Weights of a small GPT-style language model, trained from scratch on English Wikipedia.
Size: 14 layers, width 192, 6 heads of 32 (1 for keys and values), MLP 1536 GELU, vocabulary 986, 9.67M parameters.
Architecture: rotary positions, no biases in attention or MLP, tied embeddings.
Each number is 500 + 40 x the weight over its row's rms, rounded and kept within 0 to 999. Layers, rows and columns count from 0. Numbers have three digits each. The size before them is the row's rms in percent of the matrix's.

# layer 10 MLP down (transposed), 1536x192, rms 0.0943, rows 79-185, columns 64-127
094:506559453549458506508517493490413469472451495560555565480451524501541511498588510508463514544524516547510512499495520543459490517502542496424454538459487484565505557502536541514573499484511516
104:481482500401526557553531491486505517475523578487478489496520435506525545466487532537502475613526516554540512465526521475482479419514452491514527428455438543507515552470542517510482448505443523
101:452497412577526533575523505437448545446492474516433597480542543465451477522513473455472532495513552522427483482498559523482554544472463497508389455535498502428423468501481551521525537521535515
104:496455541466484454470475483556513503518467420447494451501522505481546459476545485554556557463460464499501452536541498436540479483461492504553477519575452548435475491466499458539501558551456433
105:485541456487475520501476465573434504528552532482479494575449539515533545543514459474542587462435518470512509472513572489454541453458493553522542425465522536506475441490508533570493521463505493
093:483435531368411488497521519461520485431476542498532480490465539585493412534497569531589435540423500503531537525448473460544485488437482490471496473505501452523491455512541539550474432554545526
117:469562454414517510510497493515476460431528442539536519510484497483521545480445477459532608493563513517552572497492495475429561488415479510511425510488591493474470513463530450514515454507430550
099:464459479503467548416533502535508517513569432534470524506485467542449426511530530388520493526466434512514461547482496534524479493453485510543510475513519456575504435540533512559509477444497558
115:458452483546490573508507492544555505516496473522571488443546522530556580562515429475530504424431530459527523507529585472500452520499540517501543475524488462525526470602482497507419446447465534
104:514503509447558472467510480526510509499519526406547551559459486545485475502516500496491453542482536487529516501570505518496475522514533480513531515552527497471473505434482531532454513510518540
085:511460527464513452559484531435482483506484610486519482527463504515451498475543511432489546490501560516428492505543568541497466445495530525493460453473589477503534441551462455550440516594550501
108:469484479513500507487556492543485515534452497519456530460447522476522506485572416591492466536519482516508498521487522466497513499421475542510442482510392500538528501506560590473523534517487431
104:583497513505494500465457496452537482551461535527537424473451521495420433487549527496500584535530520519485455461518507458541504499443507460514480532488407505507534533512457478640466540546492492
128:557569531550557481538496393506492528529495516531545541542504560494506485515403411446482523526473514511515531412548507464530547468491512523534554562447437545525489521533522508464481443562456471
106:541516492496503529483452459465496511511516497412526440567463515525492548492513558440558493471498505495462504510526470464447507466520495480467447506473502482515474453557489580599495416508512497
120:436594484470447545481545446487586492515476493530505421458599466521477488425385513450521480511445474529478480487443451547482483468490567454540588510537469452555440433501506484443573551475506581
118:560457462475443518465506519512516506533479434486589493529471518554454595435512487466431477543484491488554463493553451541528497487465539414557412475531528469524430514526550454491505573484493506
096:519452490428489506586525439489480470461496485496533440500476552533504440418545479497441516512476557537499481523508486470498467532483494460534515465530566511501548461408554499461533509526448552
091:548561474497525444464527525538552410507477490510508538512447521410472506497543474557523469475493497567454507537485422504501518507500503579522530498518531495443523403546483454562419498562535504
106:480510538462545495530559507500443575482558510518512525495473398517477428452509486526499565461544495427443492496511566501507464515496512511496452471521506492488501483497579445475481526497450482
116:501514514505457497536508491531472558581503490458509521464452541454473388543438503533552515436480450509519456518506530527515456499444506535503538489524541489512482543533554439568453479474473474
104:472487533517578468439554566514471580499560528461440459474438515433542445530557524470461472531424504554491506473503496453476488548494526544481503466445483531476481524469471514514483515495495443
088:500546533515509543485536472520510471476558489496544561567503482453542513519546481560543524508570491482462489408504480543498482532450469549462496477508493451483509525512471492331521480450544465
111:508549432405499540445453505459524489436488499466463472479469533511534463489503506521526505548455532449549496505520517533404570434442582481561517530434506513524433519463461516478564557587548501
117:507439564447465422477568529474489422504514512498555498499575462539456545463529529437506479541506504546500473473524514471507438479462576419451479497516481542460478490510490426584553549486435452
100:504484482572436522493474500561483471506480377512528532504472493530436475497559538462563551517470484515547553460474565511488528530525507557501485526435487449476612492485471560530470524526519533
082:563448513455529495498524514513470508541511525554516454487517538468501439481513565573491509503563445464513531485482468513393447532546527464468488505517467478512508465479543446479521505457615513
101:555520509564539507515527486507486473463499469478500594512498480558496489481496414513586540455530525455517506468475491515498489500506571553527489423606434455478465492538479627453478546536501488
090:477474490526514455450420523492490601456507469522544552510514567488469477497499553475497535467474506464457444551561535468560525529522461535486504563526578433505423481441515560580565429522448549
102:447498531459511547533478485494513557482530517516502527491420495540477528437438473512525537484423456522552474444481509535488566520506513572477441489460566543592550504535488607442427479509501504
094:420500474523512479481574424493539511591477455438504432491461535528513480498521529446502540446525468564497465539441491499500441537503528504543471512534527472482475506411512545588454536556471447
100:509483540480553485478423515525573415444438462490527547481485480413431534595521449577463501496497495554549508560497526484463559468472486487505511496475519542504478509548557486554455502507493504
088:490517517477459537483580519460460566504503457471564512467552534588495478453509479508500498497492516421467496484537498545557535490453515547525482473506446508517478461518449432608582530500512481
108:494536478477628439516501555568487493473489480490472489570531434535514424573533552528494583454507473496436448524389462565456507532473529490514454494488438501452493506482484527468530492467458529
100:439465492492519507479549506496591484527493552521518510549549461533532494531478454479456439527475505523553429517505516495477483488516488536552535460442479455491440553513512512642485567529526512
104:494525491498490477497450455467441486440499542507501452484528515390399545440512522474488505478505473428569548481531533575429453494586458551463521494449473484531495523461506502448503524480542516
097:431478520557537515454520549457480489517492523519457490540560482462570554548489490482451471524486513507525494563522491491536459508552465477571478479485442545516536451512485467560534481517524470
103:510491529554550481501541507455487470481540500537509433525533495522527480522484464461463544499524459510507471489471532540507520475547439450471483483553492493536447569488468539367487503477441535
097:415469459495504530528499528475495527504490460501570541518532485511562443487536533483509421474483400506515517577502526428431516450555366510507524502456446565540508459477460611617546522518479527
107:525531556491505460491467481463475415559522471481485516531511519456475454531469452525503468559428481532575538476490482500505512541474435544506496454525478387512540483497475538381563484580433511
097:410450450490485520499528534528483550464472493488538446510430488538499492514467552535488480457496421528488465527533455554521506483518526488518441492538545507545453499503473544564489523462497509
101:516507520479489499513469524464466492564541510513463470561465447461499538492481515473377459487460479550521490473446534535427485520492463495495534452530558515522466469556473475493519534495542517
101:487507503428564504490492525473524515479465517481507524459460464533552500536441497409524549505504495546478509461456496450502506479504499497459444504572526498531516448463518517474544517555540498
089:481462537496568526504573455555483470517448464554505470475535516545509483502496592494487486467512489532558498549481493511531429530534494538520584484485530490513476471458563524579467507526439482
091:478536516546489480459522453511514550441501524525576438510537499457536548560541547470466500456464466480448524477485466503511520423467492508525493420501483518496526458505460500576515517553450558
099:495529492510423509511542516456547403489539504539440520505523511393487532495464483587544509504529522444476421501576489461489512481522526485497490547502438475491541508515476534643496518507457515
104:496481525504510459533472478516535502479547547481493430493486541536515422502535534518522475557448458536547432450463532429503448494504574496423529444471505498557540526509505545550507524471519472
124:464502532491570482494515482557443502465508524503602486493465529485490536529506503482552476479442492510539505434492474471530492569522447479526463524500484473541485612473466519351491474471523495
117:523516569590514470510508500437441516510399549451479546462480417567491486487512490500537458486516504516483490582474500529499522468544544517515495475495461475480471473513508599588524377532486475
116:457551479559500552501454514455469501483488526550489522536458475462525451486453475426449445484505491484430495577440558470449479484461550539573435571495542487500463510538432536503514511519471537
102:511540472504526498493535535506454465484502539490526515558469494484510446505524476557482515518531506501495524465509497505522465531472468572499460482494517467515495488509518471240500453496537491
112:513505513553564472501581481494447482493481595466496524483393532506573457469505526540494471496486499458457537488531476399481559525502412374520512449472437502546531482514507579473461485456517521
096:464494528512422523575479463523499505414519529463442468479519462515576456561502451533525444533506489531512401524526554528484496487485507492540518491468520518562533483506511485521406538579451507
094:466497460539521517596470439508507525523497460491543476508514504509541530489507526501420459470439429527544507447445472511556449506533561410507414458530495476503487563552463512443520507528470541
080:573591529518508532481498478505486496447470528470471517508550410499513551464494489437503498480520526518437464484482458441516425534466498450489445469499522403531468505454568502625474505423539517
118:480524405462488479404474500494504518539492578536465512478509550433446504548544466429534520451501559462512450488541497523468453520593485460464427520461510550575479567504523481467417491429500523
079:532507509492473444555444493469545530488448392528457547544442427471518504472516482444533418470537486475494472515498479573429460445484499476554511431487461495470512468446501465504537474542572558
102:457443469529503481528525493558440479477540506489440504547531511432468475411532509498474526509503494521459501488532578555549554548477467560454429466540457525584506454508531469473528526502535577
091:493530498488572447501522508559480528515469556533473502488463498517602451506510469527524492461457501545573461535509531462569528496487533494525463433491522560538525531492505463588515530460471497
107:550450475477467554497463538459457449527550504543463465570463499542444480444473526486388514468479491520561482422505409500530511455467458562510515454501514498468479482521556421537506540449560541
097:520526469540516483512387580511497548528467532500572531486461558478552495528514602516425447555514496543516533470518416505483490578466477446489444495504504549443506447508509460509490523513554460
107:502552421520516556558533508538399474544467511514489497550505500508565569510491451545486480426512509499390492472540542567476475539511458525446511466502406505534496533496486502495563477443520514
101:496537530497486495456606461416534520440546497541550489494523438492529483489474446442509488507517493436473483496573479481549534527495472513457517542500496469534534475419531465352484511531504548
092:505489481535471503500443469564516446527468435478509521500505523460510532495459505476493522474403462542513467511468514502482442474515487485466546519467512585503487499506490555569518486500531514
101:490502482455524567574505501464466501424549462472460491518493433531472516445445468425460480476538479544458504491488419424497520461482488449542499447454510463560534514473500481603454502543593428
082:486489614509504491464480475510515474461532582446443524487489579547471522445502529487530488459481501509460502530531531504577479530521444501478442501569533459542492477544484553610492457490511569
078:533523486494479511582506450516515505474494541541512473477474477479532514473497501530556429478511453521493524501494452484433478437508506505475505440500465476517569520484528518737537475447521550
100:467503544477516479537481449451524473451453474540500501462476532508535493511470545504520525503479565516560443454409528523552520516480476549505431555483510549452513479536538469431533493527400462
086:555389542505485475469461476410583549552535486559472477515495411528538508521458530564483552509482485504483530504508519460489477479508541518481508515431465549483472510497487499346481455516504479
101:433537422541463541478512493490549468513475449546453521539476462508552547508476482537533454552528507466470486476475496482530554567558471490537509556546528436509511439475465497580498513489461592
087:587588488443534518466534477567477525560498557515423508460504442500509488530483461456466507515540502490485536532565470551466460571501456532525499470443587527460465495531506395535492517530453463
101:590523540499487592416512452467507470537461489482495470468462459519462421514504492487478533455495549473444453522502486454525499521515483448509406445506413509532560450539490516519466512485603454
110:490513531471514486505537492515504559532515531544464510480505520390511501511465494468507487504491465405505567443509431456536470531463587524507524521525529500484491448409478541506501544487515509
085:523553544540452557445509453437463446452536507474518499426531488518522548476508516535513549470516494478489502468532509472492560483493456550432490396453499452484482539529484526599529473450457456
088:502509500451508541472526464459511470447524521517505526536520529552486481499493550504446482519504471490485499513584587431474415460515446425533482522441498513511467528452527463545515550535543575
108:514519589518460502440527470443504534456472469480475548468464507515505477455534497485520481562502522542502464480471470506532503517541547532509461383437519552579568520490511531579552513449553521
123:436511494503468531566491508482431501449555491520541425492493488546519513453464555494531540475513464534407478486475467513491462477541484502448495547482505441549521468515622540405547547540528477
119:495568461487544501519496482553548551588472537572561536500494552492427559509567472475471497492453570453487499508479495434469532492472539581510473475455536500520530508557514472421449501508460477
097:467485605454513503519505468484503500403532559551500459462447504530546422514486509557475457479494580479439457544499520532459524575536485476520508571503511504481457521459485483550495482478471491
102:498512432551451474555507498471483528518470534523507481547448541533423495509465486490516472566488463489424520445526522644469510490502463558499447466470531448528435541544467487573483456496559504
106:476489520513495517517445483557532444505531481486507544496483476495498528493504536510478536513556515476463523486448504484509491509485517405512477538533548509525574575491527552548491488429463514
096:405527528524380485494539500514532505436400530484502529465545440484549538503494522478491473496440475493424436514595476511528466534486484542451497500513438539474505536538504531610512494470410501
098:496435458519494520455516455479464492532544544609492540549516509493495477578521464543493490500530501515484512567569475419437523553514517528421524526466501605525477484454525492508483428458522494
095:439472480504551459522433496515452449503431512506519540519461505564485491463560508558445509522508466472500526470478516522490522553570462546516431479386483509488558477448499503606490452537518505
094:468496552491489440472486600449472486544457440531533587471524553493477589509505506476471456595486493476518560556488451563439504595480505417551501515505504538470515474514439538536516553570537555
082:456500517457460525563589484544520487479511444488496477475512450478540466490474518605478431525503521472492452473449513433502469466536523563509533509523454526492547532516459460455501475525488533
104:503527474476491528568485521576502477463544466505549489506507517470565407552513503620574465530461506506400505462516490496480532494493499479588532434493521540486503503495523460578518473524387540
098:447526480486479519510502499521408505445469494525506429525465505557526499535500463472464501474508560542515530544432532519459552483478560496465513526533564461532565395439465624478434449493498441
104:577532541454619496555504507500479465506477524565526474536517563499546481534468435456528565468462512524538467562487552496534633475515517489466470568459404520563508496525513518552500513525425505
119:467506609552490477399510459503458508497528532476446483498516527588414515477493521435482519501419447539456490522525455524482466478521536515464453555518449490477529541431421488600435496530465485
122:501556486554444459557535561507531389474522499503517493518518486526534464511516588573444525486481445507452395520432536459500470441451611522451512419464523411505453414522513448427540530484507505
098:536467547561545495508532444545533530437439504501487443505522527578520479511531472485452489475447535519489529435494526491545509506481444496528539515466545528444481502493453529508449521519484586
082:492499478519576528453476527526482458431527538465486513515518510390494538447501489495522515515606485541498526500425517539448529541525476430470447503462525495488559518458500427554517473437463515
084:448502488502532521481518525565499529523492556454508549473455501463477529513470526526526463536498545471522497507513507540404472443577479463552515506533498492551511514564491480473481450453576574
090:531504438517485507535554521503564518519458543550428491599565506516506435485531510414491512519576509506483515427500500520504484543496442478484508503412470569480554485507457479509464540572489524
101:556470492504503559444540449549529516591482493521443482565457522544422485531591507479440509536469401462532413435496463553539486480471505397570485556471499490450493495533540539602497520454526511
079:436554501515497525424424540533565433471518521535507460502543484469538516534491462505463554459486595445494494525507462497539561522461558548525505520525504500519495455486485613593488542451462412
117:495454428457457529527501485490438480471422511490537533477587535512506496450513496415515432535478432464473479505526560460521525520499545527464533516526538489503594451520551532465533493485468508
125:434525495452446477427461478393457513501498550499468460426561525469534543552533467505462480485510564467536543504497525506456468548455498514484426481490397542459471532519457526435477554510496456
099:501508474453480519523549506495439502557470464540530461572506564460535557504532506473564473471521550513511498452493467462481513503548590486503516458459487502525512475490582506508538561429469425
100:549540555580485506503491433484456484482473450526534434526482478526441509512549518531447432539484452538503498510544525528481525444527476521543577471477406471497537479502492488443550485526571449
109:495496510514466482514514478522486582430496536514528465541474518528471482500554465527470461543512533526453583492556513523466522541559469454512524452515475516498485540525533510476527510455507441
114:475485498516531479468514523559521521478477486482471478486469569527509479493495475464529520486408450467458529485551583494405462519595546487523535436486503518524478505548586502524482522496507524
130:542466539494496502480548487503586481483515496513524501515514504469518517464499460582506500519570429475467514489518490504546475518487490544531510498487477488469498496507521543195488512493523554
117:456509480477534486533497570491446464448467529541465461508403496585516484527492507579520520506498545467519404523415563581420455546476489527462527474509433493498478523500433469424462489501412510
096:487464542530486525510459471504461540478502527549408477512482530516508503433506556524502465431591458529549559532526522427447532518509534511449430509496445446542468502475463558442409447530468506
091:495447521495480477504541514478501447466501511504557453520465458528471528491518551502531465524492455556511494451553478531576465555524487433448500538465478479406488535446547438404456513529545487
# layer 10 MLP up, 1536x192, rms 0.0934, rows 80-186, columns 64-127
097:488445523481500483486482568490442497577523502472412437502477554527523489517431500534507499503545495448506427500482533457500527562538464527535467489498525575517534551588500557478504447481444514
107:454494473556504537465556504516486490450510496482549482507508509521479481544498443512532484545562526462494463444455545524512455500509460542515514535531572504418573504499531466494498466427447465
109:519481496459491490482515486506479469461504488513507449447476537490444454510514572493506473519537497493487459478508493492435505500445546500510498512513522482547627545436465515452497516553479552
100:537613495442556519466463524489476533473571459525542464448442516499471488524483516555499420554493485534503484473506429512482514464451609481502512442491515473517598529441462473502552466467479454
101:496491487505540521459461525493415494479474483453428453407496473530535489502491414525479468476496384500582502474503474509454536416436557522535560501541569484463591537517482505515516495576523418
110:496552465488496548501525573506477542487485448476453470411522477419458469510393418520481470518507502532549484555550493505504468485479577459584498493535458513475453555516454512482516523600535518
106:543478528511477444512502472454513480528487508461404540517427541434511463529449465602466480540417448482512522451542491552533470462486487451538511527543467487481526522574574561455489479555497475
108:436529491576423488467524515475494566464471492531527490605492557443432561497477453413516474588549459474519523517550461513411501446568438474489558558483558534551502494506469553462580504601468458
105:455532478573507531476508503480525484439471547439505497474470562431437523513508466581497489514507441499520468497517479492520565529443492556466489460504522452474491423519524519492522617517470511
095:520513595542503504482514545513539481471467475526515518458483555455549529484481548531487387492517422540559503502499546414442530473558560594445543557494453417465533482452487529519541520489437513
100:502439487487481519451482486528423573587557462441559489515470547465533384506531509563429518517525494548512535448514537571539469489470482541620460596488531499477517467569471440463494453473516475
106:459544489478560549480499466507487500471471495456564421533424470502542520557466530499495485533453481464477502499444414477493540475476532585470499496492547469444502545529443504447499483452490488
110:509473542514417555529455500562481477515521531504493466527497506432499473577501446487507477544498492507572484494523524524489453482449531523522601562575513507515536504516509468495542531452406492
113:435488500597534527535506556495457524481520440499508472488495570466462529540469511582523535507567464504570491418491506556443502483539492467523498465517513568481582500481474500471463495520533474
106:478533427499523546489538545471472449508520455496557502503443600495485543586464507504483527505428446536484464462419477492537454491488467456519452485484539551500547497541463491452491563536451410
105:411454442559503479503568507409505505474559511471538521508489523480564541457448514532590483496496480542573497448470482500496532476498504618532515532511505455463486521571433536489478465478474494
099:465535521589520507423478543505388567547517461509499538499504521497519498489444499480521495486518553488528410454478456503445483451479497523548481422545525510516513473519473500497476483523445492
098:467570496503464456514533456451486532451504438523514496521454538511481510476462534552506495572495466527584473506501571498529436401550491412505443513487537522494543574504484457463527555493475513
104:485475540519517522495528433496445578507508487515561480523545536450410526583544493533472483529463495568566437464514418430501457521531477553543621541492585493486539570459449482467458522499470479
104:508525580514520535511477504490538514454482476458525466488517493481492426484542507500512434536462543452480450460604469534506448565510438558463496517523493494498519396619446537487508516554497494
102:468505487524542532488522445477427510467518471500579491526485505484433472449490472484541468534567458489483533585498470548468526503541564476593523637490571514493566542525481540439476526583535551
087:569483529467485490427482503549471482427505499487528512511516583510475516483543540428509421519432548522504401529489432521466530536525525450502534471489488573495458499454429527510562561611480532
108:486511445498523508523556516512476508512477509476495539467509481445460480457423456502476406483561543502562448492507479493462487528517507485437535525514536527508532507542467573466536492478522457
111:513465462538485497485459484478487548548486434576474471425514504528437459427470510563512462563502466535544406578538555479518510497477537502498540489534488478511582531516532497475516532475477457
099:493519577559483455443529475422497534515482582535498476572507457542518485575527519527459467463475470442517510580555446460464398493503481564494492490546551432434436529559548584471547487458433489
086:510561492538497499541451513474517491409506427375513569498467536538475561468566399475486535475485482547489419461535521505542520458464520485534505504463489464457486544503488492492515498536354513
100:488552528528415582511478443497506512542498506430507413504522517466526535489448476523436479508536549536502497509492565459535471509466492516530504519527450524470498496514477509482491561519520463
094:499498481574490494474473543546485452545499581477525468518510560515565457567474472596486478518560526446479516485533427557487391489494477479526549500531510493469612548534426475433477595501529436
101:454498459507564489523492480494441540474469502467497449507529524485525495457469470522528475583563520505595482453549467479518550481504456528569549520519501538470557561511579577472566518486470476
096:507501422601502455541508494547479543520601530460468519438433482545458534463519512537561497539474493570521473454550409491455506474492496544504536536503560630502494469509505542487469603449460477
096:489550518548547519566491524488472524479465560495535557522483530435490522519594481460566470520514442491492500414493501451527483386556456521489575528451600482475497567585484569470563496519442520
091:577475534467508559445494469530463499497569477484451498509422509505494514479498523550507435501503509531550486534494486521521444549569464478509549525491540485492448538529400615490475425549503501
111:521470447506500519456442456516449446492579445471553436442449547524494461457498483485559458524472478498566489531495508519462554443500490538463445526484518436476585547523522518504554526464523456
096:459500542518523465570469431456556477467523547497469502535432524451514480527550504546556497522558536554476490541480470509528486429526618440518430506480549583438546574493509521452447515522486508
096:451518436491522542514567581521544513535454432545494380512525499468534555479488523505504433489535491546475541523543480472528462487457520492552593487533509497455460499482435501486523505532522491
100:474504480510473549533522540507519487513545542471479422446484517530505511512418569473543490484462493526430516506492513461482483454559570510542491566517532479522540513495520513456509441489480456
104:412467424586441515499497504474418553444611524478466507482521520458428588502524497554466512531462528573489416571534539519439497500511495510521471531534521565503514561456462494465541499510390429
096:521548463528420449428491534529493532437588569470615505524395528493447467495473520476483501478509534494454491500467441501495516517500455552497549556513531461492475575489519552428461520512477434
103:597487477562468511496503548437420518607465506495531480505508549531575591570430503532516501523490493500527443467583420484482538513515523501557459565503451462463544514544440509457525571473509482
101:494572458541442520516495554510490499573466457484545494485430565501514515546464555502508533467516544501529493462476489453475514487515558496497508489465500521435569520488505506431490451552529434
106:547495562527507542389571473501485502480485447489494430525429518461499519592489517551455502516541488464505450515506524489498526470481521479485493534549477498437475513547466505479522543410462416
098:515495522491448506528531505480521548484543426427465471492494496415465535460493537582509511532533519506533436519471575561457478480498506569521469519504534414506534478506494460530515501455479534
088:475478508510545516468479521553507501496535487533451503490509527519511547498502524483462446464500505523474478511491551533526460463435518508516509523465467431495515592543467494500582459541508476
094:506436514551493530486445538472558527500496492452502553454420489488498496532468498515577562506518581556515439487528542492492566517479518530514567553534504488532458539583527512443528503455510496
098:486438544485449515478505533499505563452489503445498493479541528460468507482542432497527526566464563542564482519516459556514520475490491524606449560539530486455456515493454525439519558489491516
106:565526474501497536457541558475475536485504496432446500465476566476504471485413493575586513529491503510552519507460503556506541511482479531520543455507500506530545445559441532494537455499484491
106:558456480569606525434428549486542529542507495544546435475464548425517469542448553492498492567496481561523462511547473457542496514465556488546560577512593503426472500505494476464504502479449541
111:501529535498511522495535534544432508439513541450489410503432525457514496584434475497524490560483501529545466562506485525491481451508500516534542527494532469500530506488515634446471586553491525
103:482471500511540545489538463444493523482511489522434489512468503459512465446505555518417534574406581518447499513504456501433480467457504548548551583428514557379546541484446534455572483595493443
114:519443512503509498449480474520439484540514469435465425422518536490520506468479459455471502512456541462489477525461469517426511464515516553523508469534498532353529471545495536499467573504393540
108:506434545494558538413504561535555565481481448445467538502464596476444468452517457450490512529477504437533452489599487487437420393508522500575550557520485520570553476526544606467489567510519497
097:508433438526555500505506565452493524558524425480498445447552497482490496486497553562459466539501473480412542451556493566520445470483486451514483576558465470428465515542516556479495513535433437
097:529573494486485492525400488483515505566523544409490512512376491412539479586467467505452450506535475454511483492473531512442443535584530484513561509513478509462532418511488490478518546477520514
090:490499436555524488412511589495447490521537493503554469473536508503507524477480463482488477542485449447485560500506503469495561480490454537485518543482440510465543494573416485521510489580417506
110:476541446500532535444513541499505524515461503464510473542404565466477465541516559522494414558491483574399522507511515495527486460493542512481508490476460517462456507453498591466502555578527396
083:504517520496482528428507500526514526482520559428482549472530552472413531524524498522422515583463429560539487509526509491555541492544520551450519528484523473552480463534524546496523516492395492
106:532416470494488501452489575479461569545504507467486539435454492493574461479472461507476494527460523473538443559480465535444486543434471566475504500464509564449545495477483564478454530569467489
103:514509510560504505459497472457526589516512460520569495456521541431426533517541455451476487561544487446496452504520518495454471515535437553453511475567480536473559537466450519442498510565479455
104:460519557537526476518482475466482559545562426487505523425471549412526398474465542482453487467470461444455500485518548568461452501520534495531487530507533565488587453563491501484495541526517473
101:439462483497438516528543512463456491389539497443518490444503493507483539427489548525528562513466468504505496461526532504495436426505481580487485557462525509517451553533500573502498535546466487
106:455503454540510476498537552476477504467473494480605479451518559381436600562500411524597562513566544504539483554481507513512518464576525501534525508540468486450556519496446510495493571473507537
100:511482470508543521477397501475481467522558456457538465474511462463485437495524499463529472527508519507456421540505458466424527542482484562472490535519530504526475605477481522514498403523473432
097:624458579464442549521506458508484480439425485503447495500551517487540461530520433490507483508484537466493493449525499451518492449481497428474527569559500448511530486503414517468629582494507509
105:561520500514545478504549542527459482529477454479539506460474516490501440549428477444484513581496561510483525528518558501511551462510483536478486535516486442427476475499578582473534600504406544
090:501521474528521531514505519468535411515470433513532517471479505505505533477518532525469519518476519477552549536517505436475503480447470470555531535441470423463529466423496486510570488586510477
082:453540483467578510439495565552487488463508399484452532428501487480484505536577540491476555455507553453571499459429555524542514562473540495545491528545563482510429490468495470470523577508479553
106:516512431511476557438506590487438475522518517474528469489489486451548462478383475544459503500462485455556559470439499554393416499510513561547481583510501478521543502503503536511604500525536509
090:452566486548469544465544541475503472412453542481471540466526539463498521568526430450537483496444553571460515437392507541511505439411485463511563519581488422523567461538540516484532555469513514
100:572452426543550501558442505532489517491527493481540523489441483472444462488507501475485533476434443509487515519586494476524443444510523582572546526523545526523545497506464523444562471511549446
093:418416423561443511491508517432484602495484465489515520521543568476559620497465475483544509498484491439474439484499473506473530484462561485497511520507489523514573500505459540449479515491542501
103:432494496531473553473483461428476550457478544505480492474505451517435563530487481495456448504580492453574470487575490486508516508457483485555521472496511471534530604520425511485573541541511448
106:463482421515488550394461521504457474490418480522573378506460485513498575527515530562462443563533585462518451508491471528463521550381467515495447506501570484513517536533538534478508476556554547
097:483443493493510469507512550504484527511519448482461467439431516503478504482402469521523429475470542483525521545524514491495466512426461573546572655539511501490484437515561502491512457551532535
101:568529523489518557479520454420463497468457506509487451495477494444574518525484523433556502614444543513486389426579501461482530483488548534520495496477562527467568551543487512485529467549497468
101:508460490539536507497559515540448498521539519487530488460443486448510537481497521524469428457485462466546536510502509431497507434485493513527444469475590523518517509577550513490517444521477509
104:527429519482499521510427533548528541526490490516424448518450575466472536503443462483484488497507532487481473534462555532518517498484512463538521524535474496451490447453446534512568478572453520
110:455576573532518552521547541507465506525467517443524440502545528457450535568460525506454465534509511504550507489521507510507485466510468497490486508469465522449496548411494591469554539516467465
102:487550506617502552527495500510525457523508493514472483499504571490472500482517556475539544483515454533552473395543513477474516429522593489444472473521497435533528501609475482475493466522491476
104:451420509512494540406499430516463531488509565450520493440510509447522492545512473422568458513487495476525485489509398451444483517525585516518525506526548432574475527507467478450547508457499502
103:462551557545554452464583530468418473460511503440531487443523557414510479490488540496521563508502502466500470451513443534518529478422469543516544466541533489474489589469466554485507484498463500
093:554505541538487485503429485474504473489550437487554402397432490478540497530431521547454505513538483499518484540497539497494521482528530521566494470491544519483451531495489476498448551539534531
094:560551511461498517441520499418524507489534392457445417507416453453523504576498502552462486465529490485482411554590499532532543539409523507570498543555586498476484482522524457478551468586524496
097:473497548518465529532564506502561489461532444485494462462474470492510511481476430517551507556472516433503476508529497513526509494401515514489581546547523492490557432418475538483534528524539550
097:517504545541514532458537464514450548507533489425556425476533532468470550545515426553475469561437408492492531548590531428487542446513558520533548487541484533533437449459494507506566545488449518
088:541524527487513504439461531471496506481511486479527535506536554505483491532523478475479449490471443512490556571514521515439465436495475514471463559570476439524455503541490485461491581520514472
102:512526490461486490438426590486461536508485432446491496489500479464490519514439525534517425484490471545492457479449518553522512537389529526518488479553483422481530508484492535498479467531497490
097:482494551564467519491507483422465515516551512454427500521540503476447528527479522465499479458546480519479475515562473496532491553464497557495460563542499608493517540467449486489551460465410406
100:564495516620461562449555479503470490512503442523540522522449470424482474542546498498467485562531472595581532515522459471537458455494440523527512530508509452515546529567521483473533475510522469
110:472567490518519527477481458469488488468528498521457512488533554529485541494512536536483528582453492524472514485483495534426527467419537538472445494480469520442570484530453523479556543561416537
115:550570518545479498484543537474436577484509517464449489480543535518531445503431430521508474482417481517503448514535497559468456475489524503487570520528514525498532517475537510473529515515484478
100:476486424484518552478529477550445563527462479465474499469435552393517522518541510539447515580565412530487490505506544543522512463466499486559507533540538532417514455538527503506492475542433497
086:524500580513436469496501483460540489528452501450488502457473508531472521567553538458509504486426476466524451482537508454553443471548510518556582516436521462510453498534476558485463505604484488
085:517536514426447532518436538481533462520458491483519526517504509498495539524441514478445508463535454539531509512541537528536519499466468576502432581419499508427478569501483510451523562524433444
097:558440498485456551462446484469539518483546436514470499413478539479469498442482513434547478532525524458453498474507501438493480501516583498549554530484535480470447516537510540508487455525426477
102:419552456507526499503516566432492468582543479504546432470461486467469500493460594483500500526510479488479560505589408504518450456479531491573460522505466464501528421495454587456554527557509466
081:464500511562504477516509457452454530503534496518505559538455564530442472493503530504466425479463423580494467460530448539443436499499498460500543489490512506493482475594503468455544452513543545
110:425519400486531505464516490504495510510485461559507477459513529520531466488477496571546431556544441516418557585479449457481467466439492505451487513525511484504496457558490561452502448522485485
106:462469483480544519478569474509515507465478469579468464466491548450508551538527512539573480546478547443496442491558534484409444456497423484513546477591428470418560493501474523469503516463480477
103:481530526504486502462488496476494451501555521537604500513514511422468477520471498479553477497495498466501504528510517562545485454457434551515462539517510519423532508526397501507499439509445418
102:546409510452537529490531449455446438523457513473495526503548530469469433453435475502523517499438546534507536508522540510535505495464547543494460544478545527486456516514478523431508547585521495
105:508477512461518485446514485458508556511557474530463504504438584499492499464489555497499478498540468499466474464523421499539503446476446568465491511528466521491586442441518498446549540489478448
103:501545481523493585506513514472431511474497517444529459434412492433474466450484521510585512574548483512540478500471510546472495456484438528485528456537523499521543512443548465456482494496468450
114:446549495553475523504424471478502460492528501466451424482484550460509456533473521495492431496507440456471422541506409512431508424562531543484537555523437477414483507502483537496486591532426524
104:484563449518477543431491548542482498495469539527534437460493548488520499530571433551524464555511497495467427562479482555413390416465552542569489477483467480556485496513525489486581558544471506
099:477425489485565536534483471483510621524483509529453466495475561452494545582512416549463478492426513509510478530484558541551518521416500509531515478534475497478531449551469494482546530540460447
096:508474443528472491449525464491486546503587517489487505434499452481515525545525419475508464489510556431535506497448456371503474490485446544601410488526455442570537554431470506492489488521430538
103:487483479528527551470451509464503453447445504450489443501488563465537533521454467477461422482459462567464461470524483514529553522514510520514540520523534524473491543507463478498569576531460447